Each number is 128 + 32 x the weight over its row's rms, rounded and kept within 0 to 255. Layers, rows and columns count from 0. Numbers have three digits each. The size before them is the row's rms in percent of the matrix's.

# up: layer 6 MLP up, 320x160, rms 0.206, rows 109-163, columns 0-79
# down: layer 6 MLP down (transposed), 320x160, rms 0.139, rows 109-162, columns 0-79
# gate: layer 6 MLP gate, 320x160, rms 0.193, rows 110-163, columns 0-79
up109 099:134189109134154153150123098128066121098113171140188098096137145140126143118120093140104146162135158101093171138050121133176111134165118060098058129066133156130150099079098127133093123095135105124106151135093165104091127143094138118142190187
down109 100:099144140125120152118199091096129117121116166112080133220123161140175146137128079159133118110135136196165147199092134123102091164128090162093140143113194134091106117082110160100108102181181100081109106163161129078115181124092132145176156147
gate110 094:107165192130141129086134185120087087123116131116148107130134121175080045129118105136180072103100150102100243104123141160067086130134117145118177193143167155127092172092112112181149112139090086173098099143090131084177158125086136112135141159
up110 092:111141142077128102085137187079114080125098118124181130141060155106079122092117103102105126092117130130117158140137198159147145133090104131124161115167163142144128158149111112140161105140130066131130116130086072131149171026081109138157129073
down110 095:073159163151181139137098109096138094143167128126154092077063143111066162133109129142104138163138128124133150170105142128102149147085110137123109208162114063103113106127142131167124135130145091136100115138139122147062089075109129113121147101
gate111 097:127131161197110139224126138140084102147141126138153111163122113139110108115134168140182145097112105151179129117067143140085095129092089118102052126138134140109156113092182140156135112067122129127143120115083157069108181137157074063093141176
up111 093:159215087190131148099099127106125123102135093074173092120128171132137169140121095147110144151064176155204138115122164099120108154165159148069162142135161129135146169110164136149062182204159189115128138109130093184080184168105155083132159120
down111 100:130163124156196150176109110153125137136148089089139097176186131122085163096123095151043115144094172160131188112157155138152148153157161085115193151109132142114182156116104129119101167147135080071127120109178145132144168129147113153076113149
gate112 100:041094113065114132108121137109121107156116090176149123142113100128117140122120154126155123116205031082142154177138145166105086086084169164186170088099132123109106194098158085194145106137130117168132180199088125094103151144143184118172162109
up112 106:118141190143192075088075154135168153129144140153079180092092154080110139147120135082139095151119154110121100094164149123131155155106123169149146169156104139192105160097144136129131121108108115084165080104100109147121110081161151114124118180
down112 103:150124167176113124141144168129094118076072155110165090169059174085143122128073116077124105166066181125127185143169093088161126137142152129130134137105152122103155134128147150190136170134185117124109137102148177086147129120105089219102095161
gate113 091:112196162096120107133190135112166147145161195139156064130194095157096184121124143126103181237143141092116175132090144133160106118085123092178130119148095087126155135184131126109165163119156104137102100174174112100156093159162132072135217112
up113 101:120128156163069111149124116152163153081201169170142077129117142091141141176153131121153183185101091155146135116159149123158130115147125107142082109116113140122071134155151098118126088115151065187108131137130137127143073108130143142205156190
down113 106:114085162124089144117111126101114129150174093172173155135107151067159120144115101148160137089123139090152101091150131147152160144080152112087082153106113137118143172137171100062134112140118148157080136098154145164098097156097185141136090192
gate114 104:097043117154181108173080175107126115127155107126174171116113101094088108134111154085114154129106131130142113070145128110090153119159128101137123111096088177145107113117075097116189114096108170114114150189071121094199105098136156157084046144
up114 102:089167117130115116135168097179134127092108135152155117191092148128077122116100152129089118073165128128134128145108099127156135144134107088140118081178178074112189144143130134143088111078164076118186125087129129150117140180144192107115108151
down114 093:149109162149072068096095100150117147127092146187121145104146167129103071180074188123091103176163134135149155200034109086084169147105126078113141171108078157184113131156094134111118151158093176183142109122108112136062086106101169076109109133
gate115 099:148186094064123146129114135108126140154089153150125104152143102134105139117130123163170097135117112105171145154129170145058197108113184117092155128141177124116145134155158122141163107176092116172115080203166150160128113158104112131106116138
up115 096:126201132113138124137061139119131093135153146097155093086106132116136178076126195135124067133148156118104120118102142175131142103110163096149139121074092130078115190118126192161111128118187095114087220121137122102157141137157143114078146151
down115 099:139199118139171103109101113104127117152114157135153130195134116112112146142088154128089133108137096125094220135107129185149149058117119141154117153142159090088149119102152145131080178175171101123116129127057105136124072112087101103080118139
gate116 110:046116104160133137162040149099171165137134160147168102127135127135133129125100123154167152133082105136109214116071141094127116149137094133126157137135176117125128168144100077152139128118105082076108121088109091143129118246135161133148153087
up116 123:104111131130131130129116145111205138151141094081087150138108144149046114088130159143130180134159145123148139117133123119109113109176159184166122194174135142099130158062104097076165144063098111083102079128099073130137135147114119182135147143
down116 115:131096111140173166105135158113186094107066061130088150215120090106135118107108167124185132094112089026116159078087086176080102112138140109149151155174126139106134149138127145120111101101147131163141159128114149118119109110132135124045179122
gate117 098:097151096117153142140163161143132084160201157141128148092175117187133199210134144162123164138168097099126136075142133091158168078135146090141136124105128137193097143046110106136160101072163129139128119137141136184150181121152134099189071162
up117 092:191114149089100119084142081108164154150137098138102117079173143111048131095146080094192136147094137104166133085136132054143089107108109139111171143113127142048136151104105145148107179165139126122118072140105138066115086115130159050097107170
down117 097:193139128112103098139174074176146098114089108118177123079134111088119128124125115161095097150107089115154133159092109106086143164126109133112113076157146096091172129105107165167084131143092149160088187128120177127101125186088099142177164090
gate118 103:136149094122097144120094151116159107171218092128062178165161130133126103111121142170098148121066111132168107178108165118059121151148089153164156117200131183110154064087108175090137117053120152123114082137117109140139141111091103132119139129
up118 092:118141113110134143152155134124097130131156175131165099101097166141113215210097127150113087114184116117137148146158151080133119167107142157101111129054151097078139129108088062124162079122183161159151096115155103067081159145060096093127160122
down118 089:138166136130097123135130141127075157133125115113124140167138128144166053135112168148095174146141148149170180182125147142125123119173163128126105168137101145154121123124127103079098101085141157113126083102099095133091113188126132059164154086
gate119 106:108125145154100116150061196088127113132101130120134161125125176110118067107094144169153105129143110175178111139146151137077103082082131121140182147164119101136100072222131147144118113105091130145147162161080148140149111140146171102063058105
up119 096:149105104127198119160158113108118194189117121158064109124124139141082091146125084136056091112174044209149142089126120137082149165077087158083120152170110096122097128165128110129112151136093108095096116121144093127127133154111111186130143155
down119 098:129132129117099154108140118128105147117129123172148101255175121070109116146104135141103138152113112139111163111057124089089143156184167105093089100128127210154168102143064132126118144143127183172100093146171176095097129155116167184159196147
gate120 101:136121074143078109125131111110080139175136140128164073175121069171174115100119159089183101099134101149136159077167123194098085104153132099159083124197085102082157148145153123169116095133093153160176101143087146125127153168145091110117112088
up120 099:144066082127171171100099136096172073109161143127145127116128188122154092123077115171170128093106159136127126125133146051109138094117132137192169101113132141096114070132153174097114109083210131142082173105131110151105078143115162167194198158
down120 093:143086098147178111113102132150147149141151093101118133115092158137174141118116123157158125133102087158169169148112137097083109176072137117139134171123133146172120060145153129170131141159195112147097143162132137155115061137157138171166097086
gate121 101:144180117078121155131176164130123114125118212109121143142143125099061192118174104145179141147090137155146093182069113160102146165090169117061163122087053146084100143113158130141161126148193146156131124124172141201071133095095152119192159098
up121 097:131159132116125106162133096133148135127139079088127117153105138133038149106156101116124129084116138112107146144170164135172167084139154085128103106155161124091097115105159123097133152145086143143115153077127132133096109140113084089180103138
down121 100:139142121097153158059159134151124107143099155130132160152114122125119165146133123111162128077064159174145137153096143148128110112096102153092097156063134086094114143112096135090117171150144115097096107150143116158020162163137135137150077129
gate122 093:116114125153092164132088120115073119149128132137094082046114152110144098148133134153133109093123116078120116125098199138103087154169012092137108121131091183137188073124152186141115096112122089142152165129112096101094154221131127121127200136
up122 095:161175095145176154129090103162143096119169151096144111172135173150130121135141127118129146119178190075169095125126113124152183149111171118139144100116113089166098037098155074123091178153181101171152156112142135138059204110128137146102067174
down122 096:218117169120114094109164136127110091143116150157094079255162119145089099098157115190137128085158104151178141184121102129163103123114079097155133151162167155115133140119124110096154103118121111162107150151155138079108155102190089143131121143
gate123 114:081156160108140138168118111083106127161106124125127034177158116110158246082152115127183123157158190180151150113106124106113146148145165101090166143120130146180124150106145198102073116122154152125131109158145114088135140131118122141112136045
up123 104:157115155135156110091148138132130177103105149168069180093114186048156155168099172127109142211092111160076155205107119152129118119130130096143153184084104133116118084185194113165149174165121120084139161091124167090126095130188167121091181135
down123 107:112111128122155111094141124105166155090133118158113142105152160123054094133075155125158094039180126113114155151159120143158112142126065104119127134135123175092098133123091094122204159157130062139159169045107086143093102125133086131136156139
gate124 110:120145058095123160171167134153077145120108111120125124051110095101111118177114142168091157150136112123108162144081178139173084114106134149176148132146125164058100124062100102140160158093164094171095138127126069121191165091177129132169094184
up124 115:138127129134189088087164137149162150138181104125151096067106171138125131119138159079134144126092176128124106153136095066098101170142121164106099087053158092137090122108095143114135148125128090097130054223132163105160096219048108185160094108
down124 117:130140060128151138128075148090162123099115093129185082173124122081130110114080065126138129128064187119081150171131157150164211083134142130119164109125171197100099108133069119141119112148113103146159131159161182150132146164160131089117101068
gate125 103:136151173084151149101108108177120180147157127141101156134037058135076120084071132061159112097073133125141193115119106124172133125072153147097121103114106143111152114156123121088092080154148117079111143146114128121135124198104112143093127126
up125 112:153171194187069156156154109113116179100120124120142160138123158135129157125071130163074132142063104122184118106123204166149130136148139127120087120123144106121137169103087110146173091116122164110144069148133120112123216160124124052112094062
down125 109:140127137103123077142143187115148175122089150138138132098114134136114146113148125084112160133082097162150119124134151175095186165090129154152136189100129087140084119139128099150046153113035193162156110136115118118102035083124167105137120078
gate126 110:134178113101140087094091129079165113176143111131169114160072159141149100108112137104139098145167088063144174128078131135149133168092130102145142133136130068095158158160147125164095160136051092139165049155130122114089078156146097148123129132
up126 116:081112069145120156097180177147205139140126178112060093167136125151074156140191090126098154179117128080135109098184101069100072109135117116136100119125128060139124080144135144131138137100127165093137130138140190158130117129146159098204106129
down126 114:140119082140170166124074156085113120166128117129119126119152165107091139109076096154131080139109120148158109127188060173142072105125145111110072140126113131168145109136159097169097133166119103125119128129112152099118081157109119090164114088
gate127 099:147138151105172127117106156158131105158138074135153120120083048102140120124079092146102147148082147154142158117114198114150132149137152113175090112084152104117212162107176083110132156115143141061158125137150145161101114121152102127183115180
up127 097:124135123100133106182111129145158130130141101159145134134094153141136130132043100056107136058108102103118130132125149176115153131167119147116135071151153178161141094132087161122134161161093144124147115151106122208124133124098133176097176146
down127 098:145121116151139148213109121060074146089143135143086155111121148163097120136150165149115105201105108140177148114122169128129106138056133169139123156130170121056162186121141152189137139083128136102093108096146131092160120131183162156129099124
gate128 110:150117180187070124160168117193122113084066121133117110161200114124096102158117164177120170139129122126139109109152153176096126154103118153105128132196139083117134176119122182107099107133176135140106084126156139117164122213152120114141133193
up128 107:129116143174068170103158086167146134116120122147131122103153102122124091138123155111123116211165123116092124069157149088166126188112153139134130119123113095133120082115146141095084235059137064123115078178094186114139097130171145167114145082
down128 105:063099126144068212139167097159119194123071159072074150104103078123102141122108151193133085098077109153141140159132194142132095146138155147141172105154174105131181145112061154122103120086171119120103101099096065143102123125183130118089131117
gate129 097:132143080154133095121113128160063137118123101081123063179123117145139112110146111184166154082112078156113164084103131160085125146150154172180152100143073130183132097133112132097113175122093156133160164108115094149093155156184069087134118139
up129 101:100074146164195082147185173165141053161080137135173147148109134121153132058190120162115122119083148210188134112118151128155096115126107144119138072150155114169181084100124142095171135154152178137158201110156097148121162133118155131110143097
down129 105:149101106113120165096109091162137125135188146171104094067121090164191141111162068208100083119095067070086098062107174160131118111141109155140184127076120133152135112160182111122128146123164197075117160124128094142163200146143114106130104136
gate130 107:112107151115132149086067069138106119161112153097149108087135130171143110118088117165088140205139149176188083126083113110132116144092103097096065101160078104137157084179178129089121140124165133064139108098092116154078166124182179078132148147
up130 111:225212118151197129177126137075150139111134144098180158096126171062118148143148122114154132162095119133128106161129138132153142103086147127105134137133118132102079193163112115160122066115111106172114137171134088132137152092092097158124134127
down130 110:128145163131171136112098110109131071062104182139065108106113158106168124134084146156190166173140116057088088099162099146134098142121113114133151104163088140158108078135173120177113172154096149090109103125128133130098097113107123145117126120
gate131 094:104154121088182162114166135143117130120151116112135072201091115110071107201098113158095128183100139153105054177129140092138154071136118180137076121158105146100103063109210176097141154126113150128111109129121128099095115080139109209099108162
up131 104:115113171135079126120108134170134130149060093112106165140080112058130110132128119127169130177123063088144129150055139118071140098095184133084108213097151095109092116150162143102115100109067115138123139146171147147081142160150090136134108115
down131 104:077072132092109104107152164134189102157155147161126153149170119121144106098096118177093179127130068146154070141158081217120082106126101099105173141090102137148077184153087072178107148099155091123165115112112181105110134140122126086154160084
gate132 099:120127140127135157124106114131093135172161126171128164113165171114110173095152176077126113117088086071134181167157125127140100131133089149107124082132095127175118158092152135086143125132141162131111162125117157144175150118162159172091099113
up132 095:094137156135170121081163069173127159123131118083165097113079180107113102181102076086089140159161146143124114121156125134103135198115118181084158152147106091140105119133122136142145162142086129183182079077151109098108141077112070155067137141
down132 099:117135165172173086131114127130152076107076131104153129104108095196120129157115123166140135125142119074147112163141107119151133190111155173111146134173099109060180123166090151186167098091090126153065120098151081085149108110083091119116148108
gate133 108:127151159115124132132102116161123092090162161116092111096052150116172086132102141122112079145095160083153138098143153177150182129136204143109136139133115129112146108160109148068092136166122075129088146141188108159114125122119124148057148138
up133 108:137149127157161155102068130101136097108121179132189095149115142159100092147130090120158119107092138068088128085109121098123171156114139115166048085065104097153144172104162069170106092099168091104127102154105140070139111110192171165176090122
down133 109:146105144095115120108132096148158135097098113102133108147112096139107135161136161176092198164119132098138161128124113103145123142150227132172140160123099140145136170086119104080136109162109154127090127146156156109152130150103160155169144090
gate134 105:081140139069136112119110088091167136117209077078099129158125109145140155096138142114100070150086187112124151138095141134157055094113130146141171080151150135129163159141150119118147125182079188121078134180173208152079146210177127153134128099
up134 108:116133170085125118114115074140127138141111067081109107159141117125191116190193123161136127065128106067116142149158158119121115096166131164124129114115187137089134111125167179149145143109132149145144149153138135146132159143144194158196109120
down134 109:105106161107177060178067074164125108129129048204119162194137125074164094116187097124154091127192209174118123077156109138108134113156149151090101095131170137112134114136087107134104144128149161117120142181188103168091126172133130102174097080
gate135 099:100127117143138080106146153136106071149171137108127149104133146174099091116076132107155122174094096108127090123109179152149170129139108127136251094132103097109121146060141125127168125081129110116138126141165144127135156057134150164139131093
up135 097:138080116139138107204147179073133116139096093165144155165148120114189162127090122165124116107133192109183118099173170038094073095205082133152129208079119136111078134102121154131144125190097120084130133122159149066081133128145180108140165129
down135 091:128141093162101105160083104099183167091104095187179127255137101168140107062143178152136095117141078117144123144118100151119143172167091120116171141118111162132092184155142147094138122181100116164084127090116147162105084110112099155130096159
gate136 105:141130081163101111167153132065102102137136088075091110087087096117089063141127126159054092166115128139100077173102139110196165140118191128131155118097098163128107155119145105117208155122107127167143094096148050090174131097187102103178093122
up136 106:130104160093137141094127146203123162106144122079201156159125130139099114096087095177202103151102134117089088118183168118131142157125205082135136134120095175099149173135145120127204095162152117152085112226137116108132148084172105143117111097
down136 102:055175108123181114210098111102125150073171177162142090034133080156164149101141094138119102153129142097095128122117101148134079114133124119110154121165109163106067125069106124189083170100117113145106144100080156111089140145141098121116178113
gate137 097:112142171127111126200134128134075070119119123128085162099143171115132096132142082193062143117165104123130139148169107100122131132114120128095152158190126142203083096131092161125106139135150075091100163134183149139149101208143159170137047163
up137 107:076135117107124145192115127058145080184116095201133108079127168132090150094159197148117099109201123112123153164149117082153140145161089084104097132132123160199112168139130117056156167072116155104113128119142141113180114147105200146131147151
down137 106:127165128100090065128122184122105157125084088154092074224141151137150123147098118131078131082126074160085170118094123104139107112108125139093071109125171240156138131162158124125143109120168150117115092104138123127167097080089162137086119148
gate138 106:160168163154127103179168140113179130117169162154181108095138150163099174132102108086082110122126112185136116143106126128164144076104101112133125129127115091144103126183101168067217151123151112113124088142084131149122130115086094137142108173
up138 104:111113088131139150117080111146091133099126146136124128134120162192135133147151090137130120052147116133144142087104115170100115206115147107075091121144182116146152135058096151171113165123128111110120118118146138139174077111135147144106088148
down138 107:112131170109180148117138035182135105092181058170128114155144077167150129073150157135166142140137149040095119109088147125138153119148196117168158161140098144120148087118112203147078102113117092125156168107117155184134156192143123112194103144
gate139 089:141159089145097136137162136165114125193132088101096083106183074157130034134118119184101124092155167082067112137146118174111135170150128137064097137163158092078167106146179164131147129101146117107071055083059157152136028131122125120090111104
up139 087:155038136100108162143148071124147124142177118127140087183140149149074166133116179155100102052080142133118081077127166116108143072098167123095111104153124098112172119138085092140048106109138170128064090097047169114124105098060131205140148105
down139 085:104133111102108111127120108084135081170117163114084139112216086106100120144104076156123161084047123142083157153084069131093148192114137127091088101075124137121150113147156156121134144141150150132130150123152103174196121189098177147099170112
gate140 103:104135104110140072131126149111145082121171108157102174146072061115230120099114131120139088168135150166154118130144124117155095135105177157143102143149093168118113165137129103117194104057113085078162103119064138097088102152153122134104164078
up140 102:083078083161123167094099160122163132173113184134155131144159116142099121119146115193100157122107114161182134144146097153048162078093121131118116060179134155192162107094157159137189138130193155184125105128154098087133120159116159180107087092
down140 097:076122114123182102151089108140168112128094118082117097148136159108163076146096174102132084105132139154104103102124150122136112145126125164114184107133153132210121106146085158147114087166085155137149186109179156123107143108148103097102104127
gate141 101:099096100194121155147093142092169116134145081159136141175146128124101107119106118067116137148092110131132142125140065162055106087133114139120119143110056166133178127101125184151126070100151130136122146126204106124161131142143129155120107164
up141 091:163191142135153072092094143104101081141117079106076113104100115166103160098108103189136102132099096119097084109154182144138143122096046154143145109146143099131088117092135105140123134100122156133166128117093162137098177000112142114156141162
down141 094:083117084143085174144117065121155143144119137146116139209097121143117084116140086076125116134112136106116169152107113163135127097164184158116155140124092141113136130164122145159139090133142104166116164160167053120131119230118100150125101115
gate142 085:065108130099117143103184147112102108141133144110172132214176136138108134134130147097110201164096141094136143092067100143131148164145103156089098136055199201096158114164173140142167095174102155092140116115113150151113111104175070096106099141
up142 091:103087127112185121097163147189137172118123143108119141236134135138135110135087181084088184180139147099128071123130075151207175129144169169111103138084120177171131067126132155150130127136103165153149129046147149120190105148132155158182156129
down142 102:172137181144126143161116172094119117131125145080115075010126123170130141116169092188159044107133108128144126108178135121095107089119131102114185153208149084092164144122128082115109138162110096113062133171150104122130152108100124136111157217
gate143 103:115186124145102088084167101129150166089106152139104115151117135115168140091151159176130102157201140152160135165121212159161129113095149154149171092174070136118118141168100120130149089163061099139157161084144130182124091123180174133115148118
up143 101:146173109106178107161129172149148157160080125148090088140089087121114080120102110090059069066111174120120100127092157089119092169144095179175143120138141083108154135161181130165098138101130175092146054068151123149155133160103117092093155108
down143 099:145119109066143139171136084142161119156086165118123133115181138082113145158146085108083130127091135107108151123088087153096132159119074110156139080147105114090177130128132134102095050125141120112125109098120105169146169149055121100123158099
gate144 102:089109118126126134136104216121127132187102074141107109174140096099174220125119133131155115113172115158081184189152122124117092140166063173131113159150105115169106099129078137126081098123132117158154101194143145082168171131113112108121108148
up144 097:075074177163078136118156180166153088146148100145169124159106067118182181140171110099109151128167136134127109193130127062159088076132126124102159104060113141154174140189127129134091135102134169123132060098159059088156124148114145103142126057
down144 100:073086185139159088132154173118062095090157104090162122123139070110156119174160191185117084121119160189132099168120129102146128163145167097132129135104141119096070055088137132053112118184108088092124141169123167090103151106110243119141124124
gate145 096:164093143116139096141121154128037093187159135060141181127159126144096105149134163130104149138081152104151158163113180113156154132160111114152214113130166161140156103186126128098103139099152134088124095108075076196062155164100175129158124138
up145 092:155060128125126138171146161122129131177136171094132148105135089108185165080087165097131135144064159138129123099116155141156064110095057052183131144157133116091180171179083090132147143127157148146106107109068076108097114189125113125166155103
down145 100:152146130138104100104145101139132146144109135155085141221127053159183102133112076083139127146171085139135131146141053165104157119080168150088112115133162123118131165124126160151127113144124155168138105091119232123199122126154119133034129159
gate146 100:085162109110066106149095150149118146166106152089088142102120124047236097157082123073116086137056111040169113075106115116054143137180123133103123194172142171109076129102145208165127159120199144167100104113135125120113072111147117136125153091
up146 099:119136129132163128109163124164127102090094086141125128067128130114179100089089131091156088152168078141139093132109148104083119109197178085139142148226148109093151079084106153137087123193149195185108144159096151171167107138114177158088125139
down146 093:109140144125065114152109099124128148088199165107118169186129090131103114120163170176109129193126150139100105121116076199191138114098062147199118166085157115138114154120154109140092156082118097099131092142111090056044133132145116106136168158
gate147 093:121178147149166179157113123146153190123119140085130140151095152100129122105085188138116101177134043146128101147144156192101140174154148123128160100121121045135099199130091122114116152077171141141131123107110111138116098143100137083113117166
up147 106:135115159211109110179103110183175139124113121169043126129062126126118124166099153128132106202127119152122089127150179156112112185146112096129152121168127101168144128161142124103110124141128143128119102151106116098191125179132155181074118121
down147 105:154127118082085105062135117180144147141139104156099139045134119149128133126170044130095158110155168142140159064126150091120135125153128111048081134131020167103142090149176150135105100092167106109077136211146082141140127121117110148174146111
gate148 098:070120104162125153120132144109138139107061067161103087118090110096083130096165160163079131151143122154126214194105114133152144144131102134117122118120143113104169116167126112087086171085210101150081090134131141115089144126161147098144194143
up148 093:139107109110177039113142135112110143079108103112129113089131163166083130127124105102166186122113132075175158104074119149126094127122088148109121164127104107140084105031180127130136180116138120152146155143095107148139186137164069076115117158
down148 100:156123150102177125104132082147141104157120169125106114185164128156111117150152149090147184111114094188168084053142091152119141101106096124143184123134135157167137081122157049080183070119124154133182113147156186097180119136123169110095072152
gate149 107:166092042136126175097116144108124134177138142140112146112170133058143165109125158121100162144154123126139135155072146065096125071046126095066134150112153134102165125087127076121076131133109083156130119082156104104123147147127142099142114192
up149 099:174172116177092108131117140103217078164199072120156127113091172083139204088127088137138134134099173081096171132115118065101102037115127145126045119125167099136121111147104167136146112136189081134116131146113136107103142166098137147123143135
down149 100:152164121136105148110093143074159155151111079134145099096170163150141148171130174091094049155116088139171119151130132184090117094111178105152124144154092160112142134141127103163162118182157097163115143077128113165130131157160172099130123097
gate150 103:163100096124093105137142163145092157146157117106116102111147140199098132033140146146168185109165063151127159142108063147105105198145131102183100149116148138099143110112076167158078146062124128134153140100123120099141138139074135157126116123
up150 108:111162144132143172118136126091132138146182147061132139114143159051069059130040115088075164083086108080079099144125143053125148114115121203102137121092114092082089117117098117143135145117073174108113063075157074113117122086151124122086103093
down150 109:112114142093164144129095144143083078136073169117209164096181141121156091138111134133154133123140125153179130196080183148115164118123122089077152159129139172159185137098138166103095123107142109135113081085072165072153151113153108104130050135
gate151 105:107136153128128111173104110216057169194129146163090140141126185143098138162112087145084055156120145128077122153152125088104126194133137142117111125105158163113142128118127098172122134151117152137173098095166100108113104131125152157182119144
up151 102:163208212190115104122115130181086144174135166207083155120162165154139094113127125125169100164137129187093150169110131105146046125078092097155104114112136079147134103160152104126099120160078108124126114112159099128126101175140141148190145131
down151 099:090099162095109134187149120164088137108168179114128059245121139118080138148131108069081159137120121136183107128119091118083126160096112152083151117097157148155134156075115146164133188085128152137153140093105096081102102098142165088107081098
gate152 109:128102165151163093105121165137175103168147101139128126089148143104071128138083147163131145172143102126110167190141142078140135140079162135213143096138110134152177107140090135145149102178131114151077078142174129118104028177083116149141076073
up152 106:092101144127112126171103080136119091119076114114105098181136158110145118089177155107116144139098142134154129136176136103118131156128158135172148177173107186153097098119121177120161129133169147087108169107107105126172150139172125148042111124
down152 105:111121162152083127113127110160123125122147171091144078039111110084054143121077115137158151152170180108192156147173100142111098113102131122131070166103115112136153137142138120175131139159162103144112149155080141103182145151179144113117129112
gate153 092:110095129183190154153086129165120123089130151173161112180136143146135123136155016182117118115106145158079134130137136133129161184098123134102057136149116114156102064102088148142120049156135114157138113147093138100196132143163074122140150143
up153 095:130134109098136127086091127120114142064144053128168117084127124130213129102142115131086103143168135131106125120109118111089117148129087105132127153149073106177094150118158192073135094113139111164160156105127118128148160098167058113191110186
down153 097:168160125124143169119132076091138114067130093148096178171143067156158148167172084169146105111136155144123100122176119070132099142103139100109178167167148143183123131150161091062119107091137069169153169117155140100125157052155089104172152188
gate154 094:166128125124166133089138148096113112199122133114174159111128098158163115153185166111085101110118136103146135153095100109146090157125102143114094114090131189051189141076127147099104126102171135109146088083101079088076121186161133208184140176
up154 098:117159121107159127157167103111175144115113172101123066067138165069137086092125113142096151137127113181129126112131138179143127123105123075200120166139133103172115123120109091139139164117107060099118135102109143165069191122143151095121178153
down154 102:106144106091152141190096096073097138062100152111090114190129118156140090104114106201177129150152098096088135123122110127119162129111148121153119159142140054187093146158137149123114119139115149131159099137181151119162137097180076138124115113
gate155 099:124049159128174165206095103108124117130124106083180131125135092147118142130091084184093138115128158097129185146116159146132087116122171162151168146158157165104101069156075149121113077137151170100122102104061098058125116113064123087179124101
up155 099:141085090113075099055116150102140182158133167165116123107153140166118101084162155145151152150110173142157098125071177135071103125102112125180115158150144118146193175154138129152110124116139174161145105142120077192131096138173100133152090178
down155 101:106185132081096092111034152158080086146123104092067171151169147120152105121124198175140142149140096161140131053068129136107183103085083149139134107132121060177166162120151127108144098131130105112122128167173098110106156141175049099109058143
gate156 104:118079130138083096120100108173088155152163133190105142179170137130094168187136053117085115165129135150097172175108155126151108165089086085139110072124115120119097113110092121151116139169057091184204137136123088228105144191149175132178105137
up156 107:105109140105131113091219123139121091076113174138085096159124085109191120137138168128132152122087040172112121151152136141163110112175137092157158157221115143137090151127125130130096132113117128160114082154137129170077148115132098143123136156
down156 102:141141118146127173075121188128155126122111071113085191199122114102138077143099152109185151124181122060117139055140094182130125069121136103115118123151114158121138146181125129148166103118079141127136172150120160141123162102107143137073135130
gate157 104:153115144150142136135097139115126127199107092149139153170103176089122136161150116101120065145055069152106135164100192105128112107116136130118126125070153142081097117118079117125167115174061081105147102179131068137158140133180207120126142069
up157 087:160139097100096147097114173100082109127084114141139148151132163166138153155139106116080114118106134086129123141142142105153151192121096104123129150118082125107134083070093151137129194136085121162107102130098104177151085130178174141148097173
down157 090:056091139162142134168134158146153136115150169160125128202114132135131106101148149129119143124132126127140113159125157149091107127155134123164142145171199164153126116111108043146118193121119098133137127140177083082142122185168125110198097141
gate158 101:076101105180152111145138106150165138086072136092129119141085107126067169087175132122131176100135120147107068161122107098101088143090086137146127121076103192135155175169135115141125122153167167136170108123128120105131132166165139089155071151
up158 097:099137068147146115144129131126168127128150150156100123196117116120082128175137149123114142190124155101124078201113133144047083087071086117178125088168154126178115082100113108133138127103111168116135146131084148149143061159143139167154101090
down158 094:154141119194158126123106126191112048108139142142087133074161140107149121139123133131181151178185090134146122196126122124079069160126116156122144170106158132163138176148099196125127134102110083149172176105116155131106145102135128181139106143
gate159 093:135186093112115096142079126133160137098086130110136122098117148156141141118097138106131133124134153096129162154096135106082112143174125106053115096097154108122119109091128163161083114165102141140175145145083143125126171161154185183084039104
up159 096:093132064138136134098196094106137110124116125186087086123101071145100113102139127125159111126108187081159150089194108128157128123095144140096145144097118092155106156133165115081154123092109113142063124098119090193119074110123169093098111149
down159 102:139109139161172150135120095080155123095094112044136132196181139110109186122101147143098097063169125160188159127089129118071149182168121111152130159165116158155105104169137155164151145144156162099131139092132107140110130117141101143153082082
gate160 104:085137090112098102108146160163153097132128096056126121168118102180203140114165186167137134140087107100112143141148139116075134101140202154152156161162146180128170131163147104131169105103116119172127115109152138212141165130165027108136100095
up160 093:107104134108112176085137152142149076164152095144088142096106123131158127092146201161133125139111168121161170101098179109154059148178062077123137147146094197082127118137121149128155133127103093137086108122116099084080099117111081125115096093
down160 093:123152123117133131144082147100103092118093114161128097113129101186103138114128134138165070071079088158119148109127180155120129137100150104153142157111097139108147144147115132132190114116084010109083146130164167114121085137141116093093088105
gate161 099:132170108094128136168135132126142150115143109144163094140160139147109138131134140154165201193126131167126128108155104135111170112114090126128123161143105113156134127133137103175143061120204109130151162105103106119148147114109171130175147116
up161 103:132164091163150151097122088094146155171162157107109078101131187095143133111064125157130138178128093102091091130103148124108134154085136109132137083139079084074093153132144141128162126092124083119087106071159133141071158072126086121128150121
down161 102:093130090125151120109128136149153106137153081106115061103103127110136123056106082134115125149132105142118173139137175100160090183086182085081101076145127147096129093144190081155121150077135128062125099159162156139144126145191145097164127129
gate162 100:063146133083104112120144143133192121098163070158089194141114097207130100142097137114108127118082174168138143169121188078118125080123161189132085149113149156103107114048142143089117113095080124157176071158097156122088104124075093153164122101
up162 098:180152160176143145190078088198178141146095112132117118145114126086131157096151097131132173157080088077129129111084145120106127152151153146139117069125116155088201138158108145104091162136079094125184112152121084096103147119186156120116136174
down162 098:092116079120107158159134176102131095125185101129086124106137198134114116162090137104116170090108175099170087127158147091140103108113161107174143126082136152122090108147125115163135096145133137140186095085068198083096145095090136165132099097
gate163 097:165112128078079054195109124114183089141149096108118113183120124105153099110191118145142129134122145153157123104089102142166110117141115151181116126155073106169133170119127105066178184084114154168121041167156084077166141121087164131106121164
up163 099:114113128142126132146179137167091177155139160114133126122102121117092091099125123215075101111104171108099135119116151114137149123118105115080107104117091139174133132149102114105164108098091165105105091142153156072156111144137077091138103105